Weights of a small transformer language model.
Size: width 768, 8 heads of 96, MLP 3072 GeGLU.
Architecture: untied embeddings, attention and MLP in parallel.
Training: a variant of Muon for these matrices, 805M tokens, 6144 steps.
Each number is 500 + 50 x the weight over the matrix's rms, rounded and kept within 0 to 999. Layers, rows and columns count from 0. Numbers have three digits each.

# layer 3 MLP down (transposed), 3072x768, rms 0.0344, rows 2369-2391, columns 576-671
525449483469512599479548583459453558433500584573465521593481444565580451457462486508431479543503495572447559488432559525511513517559506522565524397506523516439600476476516498548500571460515615433500541463485517552468549441456485549517431427539546521601499511553564465513521509544500577435
495559545509449555491582435468553498557519526610547443507542468466503575570509446564469506472537453512564483424538505461523501486530484433450514565457528421530541439534497452474611420493525560400473543535583476517446522360476437514534529452426463472468563434554488454508485633476511499517
507469554489583544553521510499514547500548479550454549515573514439502428507456458526518460418548474487486514477460517546529493494519538518536551454501423562457584548480499489482557444507570520400482600498466517535539459510541476500430591583528546567515456423549570499429460430499532594526
593444474518550477526462468493463532490548483461464422436526502463488442459466575551474607493518484491484451428410498501414522528584470441558502432524529543486570465559527370409484457521450561466413435499490573530461458477617568482455559490561600581502557451494586477559537534469461443506
458551506476536427438444488474574462479569478488533533582510589513524582507550526472555475474522583512494486507514491504536503529524529460502504470455474545584457536481448493497481541580532574571540456508477539411511469480443509494433526493551452525505453512476504465516487507447458442513
483558415488431475548557460547518491459541519424418500498454561582472452483457487533578599408433497533405518421496477519499464504516497459451521569476476439488502525477541421555382462505464541440489530455546485577554426595530473562560502461513434471550464546476530463400506482498554499637
515526469527461557510484495528574436516497467435499406469539589586563448439554420499525459524446548459588451450399456517496479457506520412516534530540533522427488475488511587497540476510467496518515470487518566497448488532513386467538509536534463527484573517494513474525574474531472438483
458498463515482483568474546369502563495468500470527515514450527561476379537557448438478472489449473472577442565486497522511508557458532556480515541464534518533485475477506534451416475499432548437565551578489466577395450440447449536559403599631501548447549493422494531493477515550466522475
464471496560497468544460438418561411459474559478519443505508440558570461546486570546449528481461591525467602586495441411459528462547547553451529520449609500450449513447547453494508445387513431509476483609489416404543516543498455511539524434450520497402453483572491492524477538473504559552
434462464530520564467472366542435460592477633462514498454486446432403519448497535433501512474488444471487560500510555548600574521476587516636508509448488496626506547381426516494527460466515478453508521484451519492456553495433489484530487484543555465484517476472387555435477498455514484455
574542537430561557482464476521495421421506509488412492570520532550445445476583493442555530507468491549393568505551421476572442508436527576467520428524523459469413419522410530508510507506570513495465423403496515444544479556510571459549570516516450467501587446514513515541358521457477605538
540548551524519527558586511427503527497432528519578524553459557545472435550453534560496491540468560545425538405395502499562401546535509471345575489360473465504515495484532537514521474508549515471497462456496471551520551559562492500395475495526483477514545527520426549485515450468572514552
571474480460466442472507440578477521561553509482495457535559509460541505547506399411436597532555620496511439547633479477433459517452603490420446475553502485585548550446492545430487518451501535528448520397582498570437450511414492496474571552469470378561472415543476499490441550497551535539
500480474451413473525521447564444453574427383509507396587461449536484522476534577496528596487429570473499541559480472499563519421542631564503461478531576418574446464566455492577429467426487506503485496464633532463537507536422469441499544450522472542456491434425458469464552471536465465475
590525494509468521471495521594519509434481507420514491511546407488546497504552442516467492491491525412535460526454515483555453513519459458468495479590485512437499504559513547563479423477444527523428521532505474550488562440476439431450504535533548445512592541547589451424486494533439446584
509590502406454522500476559581556508442527449449549430541605580571541528503499487477471486602488484493501466438486453530435492567486505500559584391441472505439517503501468558487492493520549558527601489562474572538513528454459546504443512562513433480449508522426455610533550433654510572409
458588561532536516571526533521539420576477527464534479603518580507560528490492406515530413502535554482449521478437546568437531547560504468521518505507493477508509504529467580457552459461360428564520539493499522551482532541497474558437475509427473585554445582641427508542518475447439517447
415503433552539522438500571409475548601505499549498507499457469503503523524491506555496466465534523488571467529543529351444586529450564462498484417428431501616529483452567504469487520544496634422560457436452515603457530423526537480391527483460534455462605472516486497579446426443458446491
551497545487481508531516519498441485536516533454488504538526519530518540512582457479523496451544636473530522543550466408479450556517607550534464532391553443560442470474564541515505479474468556576547428471533472537520406536485431402645499419464518668522497537515517511456552475517485538381
428439451446494549459457525508566508369519362578523535598530497542493435503543455486486474487631539494548487504452418528489547555541456577521588482477504482434528499433556427504422557421597470492482539547559412548477486513503485543509550504415475491490448514507495483555476541516481579555
517479510551590523566389600342543543344437547459480542502557498567475484535505503410525394465597550508438491483493411557466505488470558535522506484569389519490492557511446508447477523492511458473571463490471568498549488552515475536470413500491407481493523455492552496487530452514449573489
456549522498511477538506509477477444646469515581480439562479446597396443461543625517517554451509401412484564520424457494420544437472382436494402532445528564489504543508574493561428512505412508494581503567530579558554587460550444512427584421550445456443519478657417548445547460482426486415
456512516520555552487471519572485408543508523562504531562523507482498460492541525533513550495493536428483650477484510493540487548629568548458521561423524489429500531494487487474559510573443494472537404484478597516470521426541568467461481577437410394494485516528545537471476445534440454384
# layer 3 MLP gate, 3072x768, rms 0.0493, rows 2370-2392, columns 576-671
513558471502455597433508524512431583520472470485330546533459569544528508534530538527420534484512537417491461508487552547590609607536454416517521429530525490426470386475496540449541602421430458494463569411421378484464495491480479400520526552480488505528450496552507441482499500507488536543
483524502546551513599569402447534417464494528532525486551473522505563487478498545452462575462528467466562490472480545523500415585519500519488561551500434553472567558605518497521551546519533474506531534532556543550475455476550510468542531602542478434544599454439579500477557483494497511493
433467427578555566530437523479517486536408565477602475486460524490459454514550484478420479549488463470501487476509434442526458445576432531518384497504491539532565508565578456417397434535458540496542510428434574515596502543494498541515546443409497544443596426503583451543511516495485564463
552510476567501509483578418595504545448436507488449477553467499492498493504500536476481547441465457533517452468470519552449458432477586565586547468437515528581422547498590415497448526483515489561502523412561420470429490564502471482457485475491502485432502497462508486486549472461446444563
578532480421486551462439467399509437498453463507542530418449518486458460466429581532515580576503495466443461519470448622531563489618546469468569437543473457590507510493541542566598454481536529456549435588525440376542436489404447547469496502435523552533508496519421532559551525507585519592
529507620554461562478527519537530468561369474477506469542543470460514477592566467444451502477514570614418463491518536486536516490526545479587499446506541444551392397533541479539505513566411529468503560446429511455550461507510549529458446540517437569512466469515494622492530497464538510500
388596483515455491523509557436504491526516503459522455445425539469487541464459500488523505542495490468552533510457546523488489479504504493502415527537425565435456453523592445452409563568483596430484474501578392545536458556481455489547435460539563548566457410482569439499447577466530488534
467605473430538521522536481618560430460516374444575440499550457400513560522512508418425508429523560473486458546511521494505468487488555465500436429504499495455453567491577568456494516516553517557505517533536448435544564426572494540484542539549531470513537561410440510493490541479532472475
451486513531497564415506498452498526520505556535499567483575449453509533496448459579468503555479429537511522457515473487409530480541475531484499494573532538510486515503622499561513476535548493502433484532587619538530556541516558550397508520472487470460462455441462481515586454584482485520
472482507541491421476486553521433582368463459540530514549532553513536536481418566570564543542531483542503517551538522494535535446520524489524509557489517523467570532602551427480512534531486468469493474559446602527411472563485527527441454594456464497499461554490541503551439529358473509432
447451523422408505506417463426455568559511396399616515591565434483491428470487511536570517431559554456623504519469415504524471469550522462457510547439472518516473507498440497453438537549482511565436486538514597508567433518470566498543560514550476447514566485497534465489517442550517515495
400440524464533500431490522492529548507518513462506401542560461508503560566540492560532540503529516528439536444530537496493384536585458500434575559541556494465550435492597542495522484368519384515544503438464453528499564492575496481503496475574552426546435555502469423490439433475717550572
499535471350527469567456486576499463524442484479466470433529521456455546589443502476481442427541452479441520524588471467506478490448486563605450534488477492561487484503509478489568487526546568596564448564655440481602475474505402516506477567518480491551455481523568500440447477424458471524
455506455561546550493487497484447410441484455440606587519479531506466497508506480528486463457504480573476419472576490516515511464546505519426493485440436504571517534487553474451546568492520513509404533568553533522543456448466510575521396496547441448435541480627534525482612511513479519446
553572485461605606506478511526433469486514515576443473558457626466386586528519540651511577474474523477542528461534537625516529459449484557515516544513473401509505521518570478547418495509503485458588500456492486584468556527515505449542473510585459444414398507475461505413485401497424461475
515443461504500510512559501462561536453552497462567582449426514491486547420445551526486504611524569437478376501523460473478431497453478504471503448525525461576544553541470526400473594470519473557488586492520452513493459519523539587480586427490427516471503374388474543487395556484473537434
475486534532500491458567483548448475393513576537567530456551582486485531495444530507446447407488496490490492458617451505420453530481483470477599588552501468546511510540441530469610500493488470544477445475544456518509531578548548546452492516457544485511416466415542537491632514431497476464
400557610466526468416536542426479496448518514534488432489568601518415526434513506518507404599467486513439500479469463452512501558470516492612557509492485469513504500527475518509542521489379505501512507432520501485505560539514484498497515535506547492608614449503537430430537531388498507519
460528480503482526525524466605478489510464548437523614589540387514454578485562609442484469489570634504595532579579525584560529475515530611483524496576505431493512531472487520478474555461561560580477452503480499483529432520542543454576578444486505488529453583399523432548476501484477428463
514542537482475461456455466477521493525384533514543511440464508528501616570333372482497526533500527469481491579489560456546639479544380460481428444585506495600457489552517471562588434503526392393504471597520490548454529492371461459523520489439476460500523498482537425458444519483406451531
422502535485507515560477558522496547514504478542512508566504540476472503531480510500513548404563481496502499505486523559502488392481478522457475539519458500477499535581454530454556513547525567476503480457548552466491522521515432594459411459483410506524509492579538489470456503334565510487
476465435474514496534520475439441548587458429561470485530538513489511555417532508522538430497433564513530550484606530505591531499465537552441474497545501492544487562487498527535436503469541493445521537542475477537450569573508538463636468545502497413440481523501532493518626455501468552577
540470413496476490596540477548517577431551536525493566400551517392589475513503476511469487486573500451503604417512597445559478534376514548470481581506537529583489459582465570479365477535520507521509518522437529532586450536499491519480495533450426525516452579471571512460472527473613546469
# layer 3 MLP up, 3072x768, rms 0.0509, rows 2370-2391, columns 576-671
484521520489530516472433443570513548510487461510485478425482566525543495543568484442519447428509474495439447480496463527598531451458433469494460546504499508498479502566522445529492474598440452558596489438506545457574514544445499531472502459517465503469512508441598535499449471472416516489
522500430487585455514481496522451347575470406546501495485382488526437460585496552607433523522514495578568480489426480481438456553527594508532499421438560482473516537527438501484535453449431432505557424391506461479453468465553513514472525498478513519456482535573540426511544523508476493457
477514450465431557491324561560548528504537579416509508498585524485572524462456573467427412501522497517531466397519547423484591546597507438492441466504503472493504500458408558567583558554483484491488527460537475549446500506513558548456444551555447470532547526508557506370494520559539483556
450460512431464409417491489436393453509471450505467509504509498554494512449540548538583571578543502482466510443529544420475472472463511532544542597535560556499562490452399581626422531451505571514469514465496462607425517507423550540592487516515511547570562539543442584496541395459484505441
465474478483470567454485521538470563467545418498507542567513478449520503449536500450443430397546518488526482477511435481534464446474570588537527507440516501436504372489397578534437377509546413561443468528447547645501490446513499508511531438572495531405528456491515566564427486497543585440
616545397512387537524461548503506461478448523557409466534516622501467518443494528524533527482511475512526580526556450520531435400469517519483416517474539428473416486533400474524526473402462476515510585515504497426495556428519480467446521486525554496531508530486501523483528490495597548476
545497546426535516387494575511547512549450510487567532594547505501476577498553471486483461561500525484466432565488489517500537606498465534548545514502538611527487483465509552485534510528487537423450510540391506529499508572498459473522557476559544482429475403558541550489565510515478443451
567537541488418550400502415492399432500382620620553528476507501548554413481493480484469555587502584563503640487437484545555520533484472548492418529461579540647546414511473455615464485479465375494498440495509562431450506539511508473538543490456457482432525488591534497438447497441553567412
568532445498471448512445473562426532521486487518547505512487547468465497550574548506456416460455550445453465508566559474555410511430534467414502491491553576494533476463460554494429552557443488526497616497468511572525515479442440530543491466579507487429507499526499471447407510510460472435
468455596517564529612456546458509550466512482530499541521582540445491462513373552523538539562472516514578425447502497491528513477520484495481481433471460466472538532512508538523552521488377465516501469529490529457557546508536426451552467573426483519457367474480564455404552526559533447601
495512539537462454471508495360481512551425522429515514561505497438529429462452454542547514529501472503418507442410453455552488463523491400491557521434523531544459513495506496453457366545452571523413483546485541525542561484519551549502572584555469453501543538420504508423552566475530536537
481542410498528483579473566500396392531557571579556503480515585500545507556483373466457490495539451553537482583536507459382528523534495451417530453461505435453441517474437545432496481557545469486511485466456512554507501526519531620454513481529500454500465492530491547591479472560434446566
552599521422562569466511525520560447445617418519581599502522598565523583415542468478547513554462607552420584517552581492473483539545557507566535505492446566581571465394506475511573428622475425510659505498494514568473550593491485535420451653475464534431485502540493451420550412518511498401
468515502415462563420514449482521558480519548454481482495513506457497464529533495574550424490496505456514498518492533484590500475499489388569446518455502512446450492533467413505417498538601615420427483506434449503539601575454481481459497586560546503575433507441512512528560473544473532476
451489524497443395439435525558540459513561460557526502569450551456591484519501522549509474457561455501524531460520442497546634482505492565496484405527524540397558492559506497519541522490487589544480483472478504567492477510554507494550434491520476443440473515474447491474501532466446465506
551528475448595410494447576467573394586469490581516446523500557540511422481538544506613498542413610473495476430607494546497444479518596413596457422407563435389592503513500430568474554536454521458452506486505498513507487541406472538446444477485526583387480510553514523466398489477477512529
483436484513504562460446500552462504513503516581415584543517520397582362494586517515479548496567528604557535545522505359455500462431544535527538546545343544430521495523477516426517527535440502564424514484494477502495471511492558450426520525403435587459461523460515530397470553551449432516
396455509547434441425344501566532466530449505487522522491435566490458542535493489474552457560537484532492476508475407531467502457571530567589531524561428515374455548539552529555536406450467540541508532490525528525509494520458521406502499593482509512527570456558454500488496576383511503435
533505506471450540545556488570534510540513515503601340528555520502397438539467333457484467466457482482549529508526469393526560468456555514523505585578530518481418474527536572504518420543427534510522556472420512552568547541572544481484532446451464521495452528525472528410542472494409519531
561550574541541408440477535422494516498439566499445392514510412563494608586433519536531433447508611457495444632459470485507594567546421548492519418486503442488469522551484447472563501395563488499470426470483556479451527561502444565446492502517515431494527435599597442443464529486470496504
524474481394499474460469550525452565576476433589535510540522511534526432474537563465537551585450431464599509476440483550494446534559501480443410499509461560483474471443518526450494458505557407510420518462537522485544574564547530457413408452474485504433443364497499546517534391484534588517
561497465430450576450574441444583443544516519516499536445579575460454509390560535471511442527493436362512603555451436472513447457508531499446454478500546534536515481414486480447461564594593458544524479522535521500512473477626523470550612456457456460403435570528539576496456491462460516534